Weights of a small transformer language model: MLP 768 GELU.
Each number is 128 + 24 x the weight over its row's rms, rounded and kept within 0 to 255. Layers, rows and columns count from 0. Numbers have three digits each. The size before them is the row's rms in percent of the matrix's.

# up: layer 4 MLP up, 768x192, rms 0.167, rows 350-418, columns 96-191
# down: layer 4 MLP down (transposed), 768x192, rms 0.104, rows 350-418, columns 96-191
up350 083:137110116119174147161136135115109119146089126147133150161127139121112114124114155157149129114120122098130116140126092075123125126135094116092113150141115113095156150126123122122089131098120111099118117130174164077134089134097109137092132150120103143165142142154156147111106123109095101092
down350 080:155168126118116134103159140115154144105113141122131102149161154117111124116107127108176121149142167075104111124137120190179142163116109109153144165113135136126071117171123116134167128134155119157132142096093125141162154114139117131150139126125113128138106109155112123163150141180142154130
up351 096:110106139139147131143162132146088115136140132137098112113174122153155122106171141139133112112097133163125158184115177114090135163154140145118158127158121087144141107137109127153117178092082115115137087127133141131101105096190094114125128128159091073099107104146142127121132181148142093120
down351 097:116137136198141128163147118120112142141119125158127097109121104117130138119154104155133167136139121172127123106110096101100172134120128150114136158176153140153099124126104137119121151130120117140133135098163156144111121138126168139130143077121121169148135114114170152133088144130107171131
up352 105:124159142113137116134069115146127122119142139139088139107117138126165091117149171099120105123148197134125126141123112131114148117155165143085151092092143112117127115102141090181158087148128108106117097116132123157107121147107104084136124097099140071117145142124110119152100130150101119128
down352 085:160133178096112139132095127136137156098126099136118127119136154154131097100183111172133136126139163129111094156135104148141141140164114116122125142094131143121135109085170086087086105074114132129123106134162124125094093127123144129186111134108094108182147138082133155145123158144134134108
up353 107:097107179124145165132114100153087144151120124083076113117103099163146130166118108110115110121115121168156156163110099149112093165134127098101145134084105097151104103123109125110157111132129109140134128139122091141145160090149129132177136156092140132103121112105104136136087133132101156136
down353 106:118070159132125150156067106132167163147082143120143182119157133122137145151166123118153121168132131140149115149098143119169117148130098109129136161169161116091128147104107088117141097114129108160128133101101116134108137101120108111142125150165099143092125148145108125140148133124124134095
up354 105:126131106126098131115127112106134139135124115130137132154147098124102121129148117117160138148129146115093115144175106102125121144152104132183131132116081063109129161147142105133092157138119104116144074136084092119138169114121121130092102097151130123104138159089137170141159137160133139084
down354 093:136097163160142159154118135148129162144118119115129160098124111193125115158157147114159145114123098091162157134173125142116165134146150109100147136121147118128189102144134140112084119128168145139105121136123124114112123104120145127117138137105079140187166153148135134154152141150106153090
up355 099:160110169119142104093140119152153108138077166142126134119083129124098127149126189132153126122116100092143130137116121086161102148127161134132139129134147139124169190132135138154118186117122103133088113098152107102117123129107150152123112148082098142178110149125131111131086138105117133117
down355 107:155156088120154085164128106111151120111127141129126120166137169112153144123148118122114130126154145116142137133099130176135125109131095104125098159080080166145100075142117126075151123141132120136149144120134138095126133113149120127146135147151129103103114158138120123152112136175084142136
up356 120:089147134096102162115126129145124083174116136167096116125137140128126180090113114136099091135120129140134132105090149149173136119125159109129108160128117179154142154170115120109132163164115181127142133138131178117114081120135129116105147152145163103135071119131108119106147140146104106121
down356 111:166140138115127207113114123132088100117086146148131150166137148147142152140163159151111109129081137145177110120103128129134098125117138097122105125087108133132124099129115138122114145138106143144109143112144117110057134118089172147116109156123162076126098118122175129102101157141094147148
up357 091:154090110095116136130153141110121162134118091149124117143129120125166126161128123161109095131116129100093125150116108160084143158132137139122149175152152135170129174116122135088105179114138162101108190107100181130118139111118133143157106157114098172155113155113125128137152129145144130112
down357 076:137134109093122164182125129145075136125166120126165104117143139102132158106121167163094119099129103136161103108124128156089094108082128103081138127087116135124111122092104119123101109136143163136128088116138140112131167092085132122103125131104134145170112185134127136171124138138136126106
up358 093:139081101130093131125130165112134132200138130118162121107153076159120122136176208110117104150121103161100082111132125118074140132123138109150155145142104095139114128158109147117193120115135136130120135156132133126161102139114132112091123125094118138155103124142114122133090100100114088157
down358 102:134142123115135125153163141139125146143148130091143162152075122124115145123117133115097145080127156101153174120139098155109141104120093156104120129158127159143118129135093144151110098090121101156158123129133118130148115135187079133179101114133122112149119108172106124161161165164123150146
up359 109:120097156122127119145140121133132161158169124134151133096079141123129116112134157138155078158156128179130127144127103107145120154126125149161134116101132139126154099125124137112149124142130132151148164153171164115112079127092130132117152113159132094134098126105141143157127077115118137158
down359 124:068121152153128155111142102133098137084143134166159133111154152135115157166137162127111214096106101140146132133138135103122141121120127126133079108127133096120129136155116162100106125116134110090104163160121124113172155109154136129146117127125122092205156109128126117113107079129155170081
up360 100:145111147138151089118121123147141114103111118100090149140093162151065146154112095110158100127138128131128134149141090096152121121143131129117113156123150109150161131101122121119073119139120106103130097132126085133132101140125066145142153139107163117180181112170124131099138153171155138102
down360 090:134150099062127168164147116115155166136141071125142116114136129131132126104069154110147161135127146106111085136161139125101139132091091106097138114144088194163091099133161148124139120135110132134145141175096132100151170129126129119136126147111105070120146128095120127105135148175104169150
up361 117:138111110164137105119126138126096158124145086094125121134112140125143129098122109106156090114084120114082142153130097160156116136145110134141098128180096129123104162143161098108080162114126092121123140176101092121133148101166115116173105097126120118167130164113171133104117100098134162110
down361 122:157158118137132121139116116155092124086184169178156087125154131157159133183139130130142133118105125123074155153142147126125144123152181152138135117180125100103102165137160101142105102115099141122080127114138133094102154157075082138106103142065141109203114104180164110098138141123072140078
up362 099:135110135120094162159127112130130136110130121125162142124150146152109157152115123143150152124149130114148131109126104092112105106149146122118161115143130085098144121154093123071173144122149135109104145141114162145077196109135133139132103156152143154132138129136126163122119084110171131145
down362 116:111099120138080162121129117136139128115109141122133115103126139151104150118100109156131148119094153082071113154120113079118127155146154093123155120095093091119155136122138122122194094116133111153098148119110111076114151136080170163100117135111112143104137111125141130137112107146159131119
up363 100:152138114107117121128097099149139115106118124205089136126111124113113144142142120129154162130147177115133166131123174121122098119118123133123116138163105136094120099077106119093129135137122109135138138120146168099110091153178140127142106133111120106109096118121126160131185132151121120129
down363 093:123100153138151121126126172132163115148115127086174113106118095120156111068121131093129133156119112127103066097156115164111171120164165159164118137153130110107148100126154151168150107129099136117107092078104153132119148099076123112119110135183131120108085126155125166136099151110147124142
up364 117:138153112129113163094118099101113140121126110125083097124121145110148137120134138106171149173132115139154102119105132105164125082118139156097106134153125169142106138100149101065130109125140105149113165126154141123178136131098114139114133137161131114141099160159147123163128098109110167122
down364 116:132091174116157163130141089140124113116129136092098115124103134129122147119138185145125120151137153144131104109094101127176107092163167126130148163147142142148142162103118097119117142106120152100090091138172121129118081146116085105136105143128101134148127109161110129116132108124127170109
up365 098:105128124179106137038130113155110121134112153166176113094129145097178136163169116134152107135152122086154115181114119147158131134135144136126118126153166150131172131124122146151127139160113169121149125140141168133104140109156118136120120144077147114113115162118125107159143120151144140100
down365 117:153135086152136147116113192100102120099134120125135137118119129129145121120155121151120108130146214127157133130112140135150104152108138129165172095151107125123147108105128107160106152147107128105147097138127116125172137112114144107091150154090109104115141123116127152131106134144096053137
up366 116:117126158116143116126117097146130138139116137129136170143116124111146064113132120101117148120129176108165113162128080140117104154107166110074121111124122115140091126146111123113153124130111151088158128118095153102079147128225145149098095115108111170161152151135135136148164112135119145151
down366 096:109069112121101094156130093089102141093129138152163188075124164162101141150155137113160180141140169159127161143093116108155159102136165127146109129106144105101150131161136116114123127090163118123140134113124147147131142135122105138118103130108146173110150122152107169122175123101128153093
up367 099:130148081109138118168104136142172139167142141124152128170137133103052132151106124136104125147141132151090123150100137130105119121125139128153116131136162130127116145146090142164105144124153101135122082129108099149131167132132119120107148130172135113090097134126081090135101126136165140062
down367 095:110141107116127104099159139144084084118096115151092112106139141162139110119069110141123158130147122118127112129162133063161124123127122165166147192106145110131154157095119115097141129101162131151092132134162164105111104162133124136113142127129190135160153115130131139123125163135128111136
up368 089:101168130143134150166149146091163146112149104171100078155095120124160118109117139140134119102111146118121131146175145099152120126123137094123140076097143140114123153113116151124166072132102146157111137110146160126137113141134160157118149141097136170161112136139179144135118136157113128162
down368 094:157120116124138161105104111129127154098135141136116153128147137144114133125150108172119134097133146133110109127140135105133185127176165130178149170170146113116162155151120089097127126119169124142116103099149170142092154111108104116148120130086140119163154143139173162105165084121114103136
up369 099:150138115143140124110108163149179121114133122152091138098105150113127171161107146081127128109128118127141136113105158123133142088132122120141111090094141141183142149089138151139169142083078120107128101158116175121096139123185143150124120105147142135154111089098122116155167114136142112100
down369 125:065118098129140165093148125154122134169051169117151112136186157097144125123141148103160134159058119110135148160108128130146133087162127139187114130146111141155112110130164136091107095127116118143127156126128111120172142109142100130136136147114154152157139135131120112121133096131133095118
up370 102:139157168121100102162125140150118115120114165113128099051165128132130132150122121130179089109129130139114141112106111059126130151150125150106126118100093155165106153128102114148139108125129128125096153096119126120165140112121123133116086100153130154129139047151137159132129135135160127118
down370 129:128159116120138136134122140119132082111126147111147132132103192115145131143104116122111131087128099090112147124137149137103146128131124098145130170128107108097135127100159181155142188121112081134104136150106148132152141184147105157159132148124157127121107151095117095149157166131116132120
up371 106:105109125092106170117106145136145163122093170115136117151159140139138100124125151138147142135147123154102119168127105143129135123099146134121109121081148140123160161157121136140176132122136095118100113177092089100135130143108147141161133167112087125093093102162159168104117141130115119108
down371 120:119112091116106048139133182148129105113090127145113123078104129110086096111123116126145128116130131144135119144104078171128116117146136122176146170163127139113127151207119126128129128118166162098075161117156112128120101137094126127131140111116111098091127126119111127151103120109125136151
up372 109:157100114075130071144136097138133134145139114137160126158118136107116146119144113114151175113147160149124119123097131109178140116114132131118084111120177148127130152145142101111151123171137111141063096119091113141138099131133103131158136132136146151171125105133140083133114096177114137129
down372 107:158169144089110138165062126125097144125145153097098124153094117111138181118067154130149144103117141079144092143132148127181072096142117128135137141158104141167122130104114145101114100158127185139139134132103114129158130134151066110135125155132141124111112118129122147099161120151102125119
up373 101:131138102105106109133139134155170127163150133138136140164081116144113126130126158156113083135157131093092115126113101139105141112168125129158124123093137108127128154151105116085122123116139140109138129130127154094118098101120130083108137099117162175128106153134101158115102100135147131153
down373 093:112098113107149153116158125143155173164098166108147071134141119146127106117119108113148113145105107131148111111130141111103131134082110108102124107154151122144106118149141128144080149114159099155115167147156107136155135158151104107140065157144147137073166078109122169174123137183135145133
up374 107:110118113096148138136113114142121124149106123120132177112107140149087123125126131110124128134125113111110141124102092129119132137176188129130132135124161134119114119169127143071118197110133126068135095190092094113095153149126135089161116088095115164095153139113116095086111111123102136122
down374 109:145118113095157132133106129135122134131104141103138147130113124134163122137162118146113127165160145136168129174110182131152135128175145140174146106136094144130169110106132121099137072130120161119123142111160116151115137135106153115122132151124094127140068157140194169133120186139138122147
up375 120:116122181144106109109120142175156152123114134149085110116114153148150132138114148155094143116120115141161108133147058137086112192100164127094136111135116142141093135159131081097110129169143094133107116138125115096107135137105133112119149116130116151135140149154135139131095125145110124115
down375 107:106151126139144152137114109159117145123106123127149131143133147148126100150125146141142149144113149127122146153097089087126099137129136089122106138113125093092150163117125113087136161129131107091137151121152123107108168182130146127127095118098184106171164106112094176112123097149127124114
up376 102:110085129136084126156157186152100152111124174110121126172112110135092153164114150141158147088125095153077144106113160167132103123146142102106135137094108138156125115152118134121162165112102112131094066103141119148144128141127134105120130126113086127145148110179125127148134130118163161114
down376 080:131140127119162115084142088117127151159114095143118151128119128159134152112148139131110180135134134140149120099124138140168143143145116111138133121083121163144124116105119112142079068109159142125210168142117154149143137118115123124084146161154119181143151123133132106112121131147092119136
up377 102:125105138116104138126116123172135155196099099134176115150084112100121159158168160136089140159109141099143130156131091112116146153111133127120165163126159117146104117128158124121124167151099134088080132132117142122169096158180126126112140115110138126167134153112139147158133106146093119140
down377 087:163140153139078137132093156138113091101156127150131125141137088158126131135086179094129101153159124151117119114117143166117132104106187142160159123110156097115115107114118133111163061148147142110151121142126113130116147103128118141120150123155126128169122129108115105117144109131149158076
up378 092:133066125143115159179109148123126160165103156125135114122138142159122086116114157133125080147123101106087144184130095144132123124134124118151158121128103143134087096120146139121129086064179111149101145129123188155111099094101084131157127139153124119105105124105127142076131149121122119108
down378 083:142198120109148085079134135078093134110153086155118168142149098085137158117141140104132115148160134099125147084128151122139162118127116126119113117118114124135123128144123129129144137140100183101157107127103110114167114169121107128127144130111149123164155158153099123107133146149127156150
up379 105:127112120160148122104122116100131150093130089148146180108115144133169158118098153117122123079101158130112121107096095111148117067131143130110140114080074132148093110123128152110128154119107148073144097149091105145149135151119148128186158167133107171115150137121105092117136141133127150142
down379 097:149164146106143123121165158137109142171141113136159106141175128122102134121153164138083119141147138118165117126126139188118140135158144105167166101136141150131136153147148147133115157131150143124140160125135133136133157130125158139075124104122094104134110116194145137160104152138123117157
up380 081:105127118149144124154108087140117147118144137187152091127135134160141096139186150140114143102130146131143153132137133098139170129153127128118144125086130057141121134138168112134140137083081187105152154147128117122124126120153124098129120132131147121153109154156119119132136190112076118131
down380 080:144155128127127091155140117153123166137125174125166125110135163135086104135148113130129126087121118148137121158121096094120146146118149112163171117105141128107121154146149083134106138132116084108093156139163081104149108162139133116138135123115147130115118123151116152126135144115135106127
up381 092:135136137114124129139113118099147161120100117142095131150065104163084175127137130153106163127148123115189156083142097099160143115116099133135149133097120122142171109105103104099128183120132124114166106148120144150117101125129117118103142146121144206127131158153100138132120106126134095110
down381 090:113125150134155165137102173134130138144178140137140076119108126142145098095103089100128078129157088151076081152127229152122150172134145118106167118112157104106108122144119163132129091141140097147123149114127131174126106099134144146100120089137112076128135095151151093112176143135119150114
up382 098:117096159158132115159144164144092085113114103115169130115153140147158139143152190178150151132120097143125146105105102121089116160136155123101114122142122131137158134133155116155178105103132153123118079131144119169133138065122149103130131110119160098152094120125102111109080104116162148140
down382 106:110101119142151140130121122127180146164091130136061168120113136113112082129113074147096126121177150131123127123151122151129146167116134119182137114118170148141168117161104145141075148161158118109202125135122137141132128159134130155127107099144115135128121164133091123127124096121101116145
up383 095:142149108146129137113146126143173113175134141119118114095163199136143117107116138148143096143066153146124108137122127107111159128144096108097132095128095124133124177068120179137134133140140128138059101075134155142069095100119117118107112139119132117160121092136182125149115108158191147087
down383 093:153095166166141133123111129154123116134152129116093144143140186188110172115174138126152151120104117145147132129147140116131136130130069175121139115107148153114150143132103111117099121101106116147098106108125164130097140137135142131135119158122119174134131161174159121173121066126145132129
up384 110:110094138150111170091158069131105152066110162105144098159136115123111098121136084139142095151150165138099115127140159154178148128148069124138157129142152128129121143124104161145133116125105153159135140157149192092138139156164092120144156140112167147160138088139126143089138125115116115115
down384 093:143162153131126139131112189164112105139124136133127155182097141157099142112142140117133104124115137128187127191136144111141144118108105147123157137124116129129142075154102066137140103122090127126141093102111146127130170116102079152142100083087145107171125110171142124067167143172130132151
up385 090:132157160113111097138108094127162191108160130120109148090096161133103086088146159107121136129116081097108136132108096147124132157153085151144144149174135117105142132086115156140116109123128131141150104123137145145170123143130102123085132139133146134097085130119097138154166117071130138145
down385 102:122103135101131111114146166101138167147130090137111138083140139108124168139104151117123124127136076164157128105142140123130120110133129148126106136129125113154168179114140146113136148119129084138100140080129148125105095147098163143152110125092103110108075132113136160137137118059146152145
up386 124:120087078117124143098130100138114140146115158098151124119110105149116082099131159075133115131151110133102106090113131116181118130112151141116146094103138098168133136151132094118135138143141145115119131145120160071117146074110137120138122061115100138104142158145157151112112175156161142117
down386 135:120084117106099130107096144163108124102120156124143146111098123122130097129142136132118109138164137104139199131122105129151117071113115139124095136193154122100119122149147122102106151117144144114090156150133092116132146098128103126166157065093125091167124166117152151141117116159110141101
up387 082:129113128087130124136117103139164104130111153125135101135135122143112158172170126122167130111159110106183128157122166143109115083114130105125128169138136114154085160148124141145122132124130167113076152177115162125113088132160116113133079098165155162139107133152125109128117121137136132137
down387 102:093177121136134100119126170139106133121196113154133114098174127126123128126145163102082125159109153104145109125160146144106138132121147122191135096063088110098105117112168130129141150124131164133144132131131113149111129131115134102115129122162126135148102148146118114148133116144148088104
up388 093:130170111132128136130116104145120110141110164097079104131146133140113142126137149141136123145143096178185123115139142140083091091135128138114126131107187135161143110119136166163173138119097138143111131117109123129132141106136136148116117156155136096123136113097057149107063085134130156156
down388 092:134074161126160096107135137143143133152122087151117139147111147137134130131146062129150099156164151140164126131146155117170114127129123135126136094071089149094119136129118077106107140156140093120178142168136109127142115148152116104134152133126134155130105125159155129152138122122042104127
up389 113:140114109116136150092152117152121126171114174080125111135168139120127104104142149198133111118106129132158145153141153123122086148145125167125141153122130110156119142132177120100112121106148067120104118130129159107162076117139126141122147135101120134136148136090101139098143093122090111088
down389 118:134120166123137111113148104151097141125152128138158134121120109125100079096119108134117106161156106155119116131135133150139117106121140098189131136118137130155079154086121153117100129118184124097116108077134136163166122092190117115162137087131120163122161144160117108102116139114112116106
up390 084:103167111134132133123112172129167175138140135119138179176121138138149098140156131114114116127180090136092122135125131135155128112137099110122067140091141140083142146121093117125100139105115128135117101146112102130109113149112144108117113147119147127120083130162155149092127116087112096135
down390 085:106212106083114118114157123161088122144146121139161156114129133112118140110103154129160108106162100134116108116121090121097118117125089152118109118117134138138096143146126094142081151118137117109173129136141154127154106166117130127125122124121100126112166153123120128121115106132073158096
up391 106:153140167134136194112138155144082142128168150154071118140090085162129076083099114125127109104122128156134157162131099127165163134104105086117136135129095127147141094128130143108127119136148146100134103104159108098115155106165155169116127133167149113136125111114146133143149118139124116143
down391 108:124135137121115138100082129115132099152136143128136150156118120162113127093142112168167142139110111125115149137151148085171129131120129132154121105125131140100147145099138124099142124093148145105122151089133159116096122093116121155113153142114174090155128109128134118133133142130127138127
up392 097:173103114161124115136139131124110125143147112142142113100118090139173130101148130113169171085132122147118130134112085142142110118094142112142155114132141107166105150170138112147113111140131162119117145149155126108152093112125131137138108121136130097149137158118119158159084130120135098151
down392 098:122143095144135139133123160103178177120129120100170175146149149088095168126120131131088103136103083121136120120154125134113105109131073139111145109091144124105144137127123164141110085127136150158124113088139140165158152114108129116124134171120131142118137112139171081106084120196082140125
up393 108:137104131113139116129097168165166141101170132138062110148144180130159121114141123128150122101059114135134165116118099141127117127088131106144114130117125130140093118118114081109131131139142157083118151103127130100117107126147173158127142136164134108112162156153180161170103144131089128164
down393 104:097174121128146181139155088096114115145149118137185132157088117161102101141101154140143114116143074116149152151093120153121063154170147123107140116138103177124082145145138157134149112164135094148148109140106147120154119084102123161098131165109112102120119112109091105100125165158134131147
up394 114:142132129132106100121062112095127125141092139158100172132076141145125150135168130148154148125120122141128157069109132137134101152154076103120132089099161126127147104113112137122119108151083140110165125122067174140146119114158094152077168178116145165093134128111113133136144096120108113138
down394 117:125091139135110117128103112138098093171160131106089115154075132137127188112119111148124144140109151128073160116139126174114167152126136127174129092108116092099125133149134163111130109182131125128147141131120117140117151118102149132109121137119088122161127122103114144096122127141136054145
up395 099:158109156160168120120115079118136089084149154120162115130145130127100141104140153125140148115141100141133107141121118126144132169135136105144193180106130116093151138130097085110100127130111164116140083139157187136145104138136125129123104131174099092128164128116159144156108101126159097104
down395 090:158156137148092133134129134155183139133161162137126120139156115171115106101158141133109172141156106068131095113125130143182155171130128127127135134196134148130128098105130142152128138127148158180117174105158111142114123150111101130113108096125137140147148143143172160132131125106085119110
up396 099:167107105135130081162162144136117120129141148118132131117091121126141114123124131115091118139128103126105127168179123101128121098157180076085109127138141118124121120129134138093138123161127115119130107127124120150125100118183195121157115102119121102164119110069154156137121115132117135151
down396 110:136141136121112117117113131146108147138106163105167150090130129125185184158144108114111121111123144089135160172142113162115138108129117117146101138087190153102103141145143114147127141146111147153147151131131126155130129128131125140103114134130144141173188145136102153123138084155140133066
up397 101:176177128130113085124115102102166097134125159111147091100126116121124131091166126132125119151138186124124139113166153116110123146133118108168126154134187111148107147113129153144173125117109179104127130115156086135110111150122134158159053128092091101117133130135079185145157177135125139124
down397 095:116085129118166105137155142120105152108115129121112135110100113136114090131144153152134141143096096119097108121088135150112152149116103134133157169113098124115141118134155102142139156154174118182164160145096157144107156141139105100080152137117118109170096162111125091131121113126166147168
up398 095:152091121127145136126100131156160131183136126106140129168187106150147160111133129118115131145140125119124105101145139107127130119112157143103128153110155085108072147128139099091145130103107127130100137132083119118152115156163124159106147126184145130166114111143132134085073120168103078102
down398 121:113122144131132128117140142106101110082129136151163133148123106131089084164096134129116088110121112152124167117149136149110140084146118146128091140112150141108130113109108117180111155123111129097186116112128081142111176097134144143114119122119108114180136139108114104107120125168101122121
up399 105:141092136111134155127081150122134148128141090154110118158121123102114093111172141145099121162170135155119074127132106145128123148132137064138104111131145158116145165133111115135117126125127106139111124151136148144159133089128127167139152168144154162130126117115142119100121112147147174157
down399 117:131126113147124160134119121162124116164117109149114121147137186153115097112123119118155199085132151117176133159169159155141130168100153103151141110129167135126147128103157129125129132117119085124121147118146173149126169170119124125143098135135128179118154116123163133119171130137158122126
up400 106:122132144113143127123132154113142094171104133157128154117104136175131187167158083115137123089148117142144173117173161102108111111090176099117112155159181138135142106089137156106131181095145129077100109133112120156142117133155159162123109124138127124091096106144116119149096171133141129153
down400 100:167128133097149091139178138141127207125113156134123113163111158119140118133156102120118120109080104106114152120151153146118144099157124133146146095105155145128089116105133108108148123138136119138157128144114137089103153137134148147130115165114151155152149122113117130122087150143101120056
up401 106:122105150125122128130130068113164137105137096114132168117137134121089127178143124153139143150096121133101115175126117177105162146138123126166112156106148109129110105148119143111145109113129155117086127167118100149104054110115101144125136137133063168122144139149100143107129126117114102137
down401 090:132116132082134147171099144093099114101158153138096148106155135116144114111131145119178143117162147121136141100134152102177152108132139077120177089140129153141122173148149142123122108121139136155180110119120129172148089160143150132150081109167136115155103144136094128102131090173121156144
up402 100:127126102139108112090144145157121139117123144115091132120125129130127132140158111145091153106125173121148137143122129184191129144131126120137137101144149166125147152094111127133170156104106143091169138131124201064108143106153101118128095121077155121133124095129108129117131097145121112141
down402 095:170163168099114135117119103145135153132124118134108138146108141137111141133178131142140164104108109118163134136152123141137118101106129147130156095120123104113129178098147125115144128175096162098102169159115136098114113118127094128169134125133151135149092109114086147107103138122100128121
up403 108:160122109114162100129130119150117112122145103152127102131113098101123102107136175142133074153111121145140129139140111135146104156127124068099142120124130072131134135126149135112121109141133111123181143152161074158110105153118129141154097123120111109122119159108131114147068145132108105122
down403 115:119125147134101108096124164138130124065125112114169106168133066138144113132114148119140154133118154137160137170118104158157157114092107169119173114149155146109158141116161160108129128166142116140115163115126160157114132137128177135121159144113123132130122121149157151143110191158121115137
up404 100:139103141136108130121105120143089053103131137132140117135164147163160115122148160108114167154163130098127105135134148099135127127170134157130127166138104123146146120168113141120152111097107123122157125098094130133053151130181117117169115081124127133105147143155101170119149115140145118153
down404 109:108140136151172094125155107103125131115135097139161107136139108100121131170143137112130122099135143121122081118113107159120125125128140162138108145197134135088127131094166125156112140130147120134091103117184146119122135135135138082123142118128147125156123118100143095116151161117087122119
up405 113:154117160113135121160108130128108147130146092123125130097128196114144135133156127172158101116175102146135121135125102102136076123147123166094187102110152124149163128125117135071173125151114154073129136143175150117079122139153123057119086134148112122097114161115102121112185105120147095148
down405 096:124126100094126105117118080179122151134120141101154125145137134160097153160126132092106136125127155156119155115158140109108156115133151119091110168106160123134146159138137146110187147122156143115075169136120119130134139110154139110099108123115125151090144151104168139129155098139162142117
up406 085:131109152123159167102121106135109145137103181112141116146129165163129117065141111142079154129115124119163131133120133133077139093152089161121120154076141132123116111132163143108082137110127110144086137105121137134110107123160122131154104121088143136169124133128167130126128085069084120122
down406 066:148133150136131141083161172131096163085073146165139143107169139134174163084129117129162136136150168143154115175167132133131126106166131129131164131119118135142186125168083123144105109091130143155104144115148102123144168132139182086122132153102125151143157119119102162141138155124164137111
up407 072:127120137082104148112094147174113117099124135128118040102111119115117159159133138109112156169123136078156147129138091154133121139142128148191130151104125115141113134118124140083136140081137144110104121109093110136113130064124112075142154135129112097179126151131083143137112104099141114139
down407 061:119129113145106114150108122102091096139135130109142113101113122172093108107094151101148139129102083140119119134146123076121136087096102162125136119091078121109154110147141137117089115137088110124148114103194136101150138128096140140105171145088083139121150096106157071097153147156130121127
up408 126:105123186105107158152093096180127117134112076135133157116123144111145161179157123160090132133128137143113121122123124114149131123135167091084108097092148151126101131125100108107159149120124116119150175141116137169131120142137101146082140145130171132143110085158106129130156127137141138161
down408 113:112142152147100169114109058186126161097148105117114133140144160095144111133137139143111131124116098166133161127126109111087138114128144117143094123117156147142112089114129120130118104159146122127105115148115189146170114150129121144146127133105137172171140084140137108140176127121129147132
up409 098:141145158113124087097141110159098090142140107134149105102124127137104182151127156157150132117099135136098148149112121107122107165119133141133079104098143102136107126149093130134150115094128113149119106111132095149133143115131112117142141100127137103131116093135101142116072105125162147099
down409 095:137119105127103194124107135114155133152134138147153074113161157083149085138109087094129099100137136121126106116112106156124137075135155168143143131133122124147138124120163124078170150128161115137142155136102151111096138157135119126130102128120134116080124139111139127141189141149112146130
up410 099:163128107099142133131135134125103114123111171099108091118149180144102145144170101135130166125153118148168153144113141075130123104148133107083117158109095101140115121126145164100133108129142100097133144143121109121111094094136159075146134114147122144123151124098135098104122115086102096144
down410 107:117119162115155138149142122132165150125099132098095115085140132136116110093111095118074125135169101172103105156172138101124126126131164112098121099131126144110118133110174145165089169141154129154147087070156151171146098117108153110141135114127138115142141132149130130126081116139135121103
up411 075:159112128133120113118154114130128119136144156114100097089106129111107148120101126111129140146108115095121131118116050112061138120145165122156114154109142091181148117137082176149131108113129166120157087117033150161137157111139104100149116138141105117122165134131103150105131113138154121126
down411 073:137102152108144149134139116168134144127098102137141158123153114137117124091128118115107169145134166119107142118159146162111167096132166123142107135131168146117139123121124113106097141126119113174135136146153099126090166141055157151082166130112148147174122122131156145108152104134140094095
up412 082:141131123173104150150085115204099122158136113102122110132158151127138075127157154147113115081088144099141097168120097138110135154134148154110149100106161123101161131080152096095162084103100146122103143113087138153121157132102123141126118191160098135139167162161136116134162101142144128132
down412 099:131117169153106162159116086134122125165166109122142119139114148155094148124203112127118148118109132110122115162157107174161149163106156100159142119121132096080132148087123085112128118119097141105115127130118164125078121142124105142152099137125097150184179109153163147116120106134129094137
up413 096:130166078135138157120121119134133158107133185169124079159165152158158168151153166117135146121104140142139150168093150142136121134153099111141184151121137122132108129128136100151146123083105115139145154172121114109085161107145103072150097139110168142135113148101101073130137133128128131126
down413 087:162127126129125158115110142080089154140225120153184169103160105143147138131136145174128121108115119099134139125138132138139112173130164118135184103111097141099121113109131099111125100133156151134110125115102129140122110088124082104117079128098105127138113142123171116156120108114142113126
up414 104:168152126108109125168129099149106092091151132148096119127153125147125102153183156078088148130153085155124131174122143109139104157142130142137108099141151112155115147161115158142093112126130123166092128134132119162130126102129088179086188110125132148121117127157111107104090125092132096114
down414 103:133138106106123110140139163113119132177136093129141121127141153105128155138058133137082127102163150176095125120153115110147125131157139108129131138134127131170179178129155113125147124162127113182121110102111179130093124088075137159108107153102137156129112153113145107141168152169150122134
up415 095:116101131126150123146078107097126144155169088115120179163106102147112101082131157109110163151119091117125138136142139119152133123110152110169101124129087135124140141080167131139101119118179112129146127123155137113117117143115145152063132103157158192114125153139123161113101121135100131131
down415 093:143145087116124097141157158140151120142127154100124123083174158182114117140119112162140131139126137168134139108109110093103149145074145127111145122147146096178122111132123118158141164098131095127107160109124118144103110125108113100136136109094170128164085144166170092135124128149122161153
up416 095:133122108123142095147135128072101144151135148115125123140138188090114120090140113112121138115126148160134123143121110115168084123098119198142168155128103110112097105129123124123164130129121154120119140124113173102139095134142124121146149148148092140127160118115117142151158105161119111123
down416 092:124120129132158129137073142126192137088110084132170146154146143124146158144149167108144147147160132116170172125144155138146103129139130134106112119162171139151109111159136137145136152131118164138101111180116100129142188099133098129108088156117131096117127095124127155144099128114149141142
up417 083:150168121153096136129107127161151105144113109118082108094092125151126104122110112102099138120109103140105111191163091114145085115117145142088101077131132136120125118132093154118140091128095116109105132122131154131122116064150096174120135119142130146119107110131118151149133119112119133134
down417 084:145115141123118157125147126158100143134140132147110117129107081174124113115159148154142134132110098089094087134204128135151066147108109149127108139113170125111129154115115107071095059105121110096140121130130152104091122149114126128093136133134115128120133133109136122133113134129091153132
up418 104:125123161115158105117119120135121114149139145107098114119125125133113091117104149114144118086127152141126129149111138151123076112113131135089124066089131099128081146172120176133166099097128120115141146136126149155079130082176103131131130162114129160126130103125098109128101109139137131169
down418 110:119106165131125160124151123144144171129135082101104126161114113138127110131153110147156108123112116108109084155111104164123086093154125126133135118116171131128127166121095137137144094133117148123074147127104140151109122108116104139113138117156109138127121154167106136158170108145154131068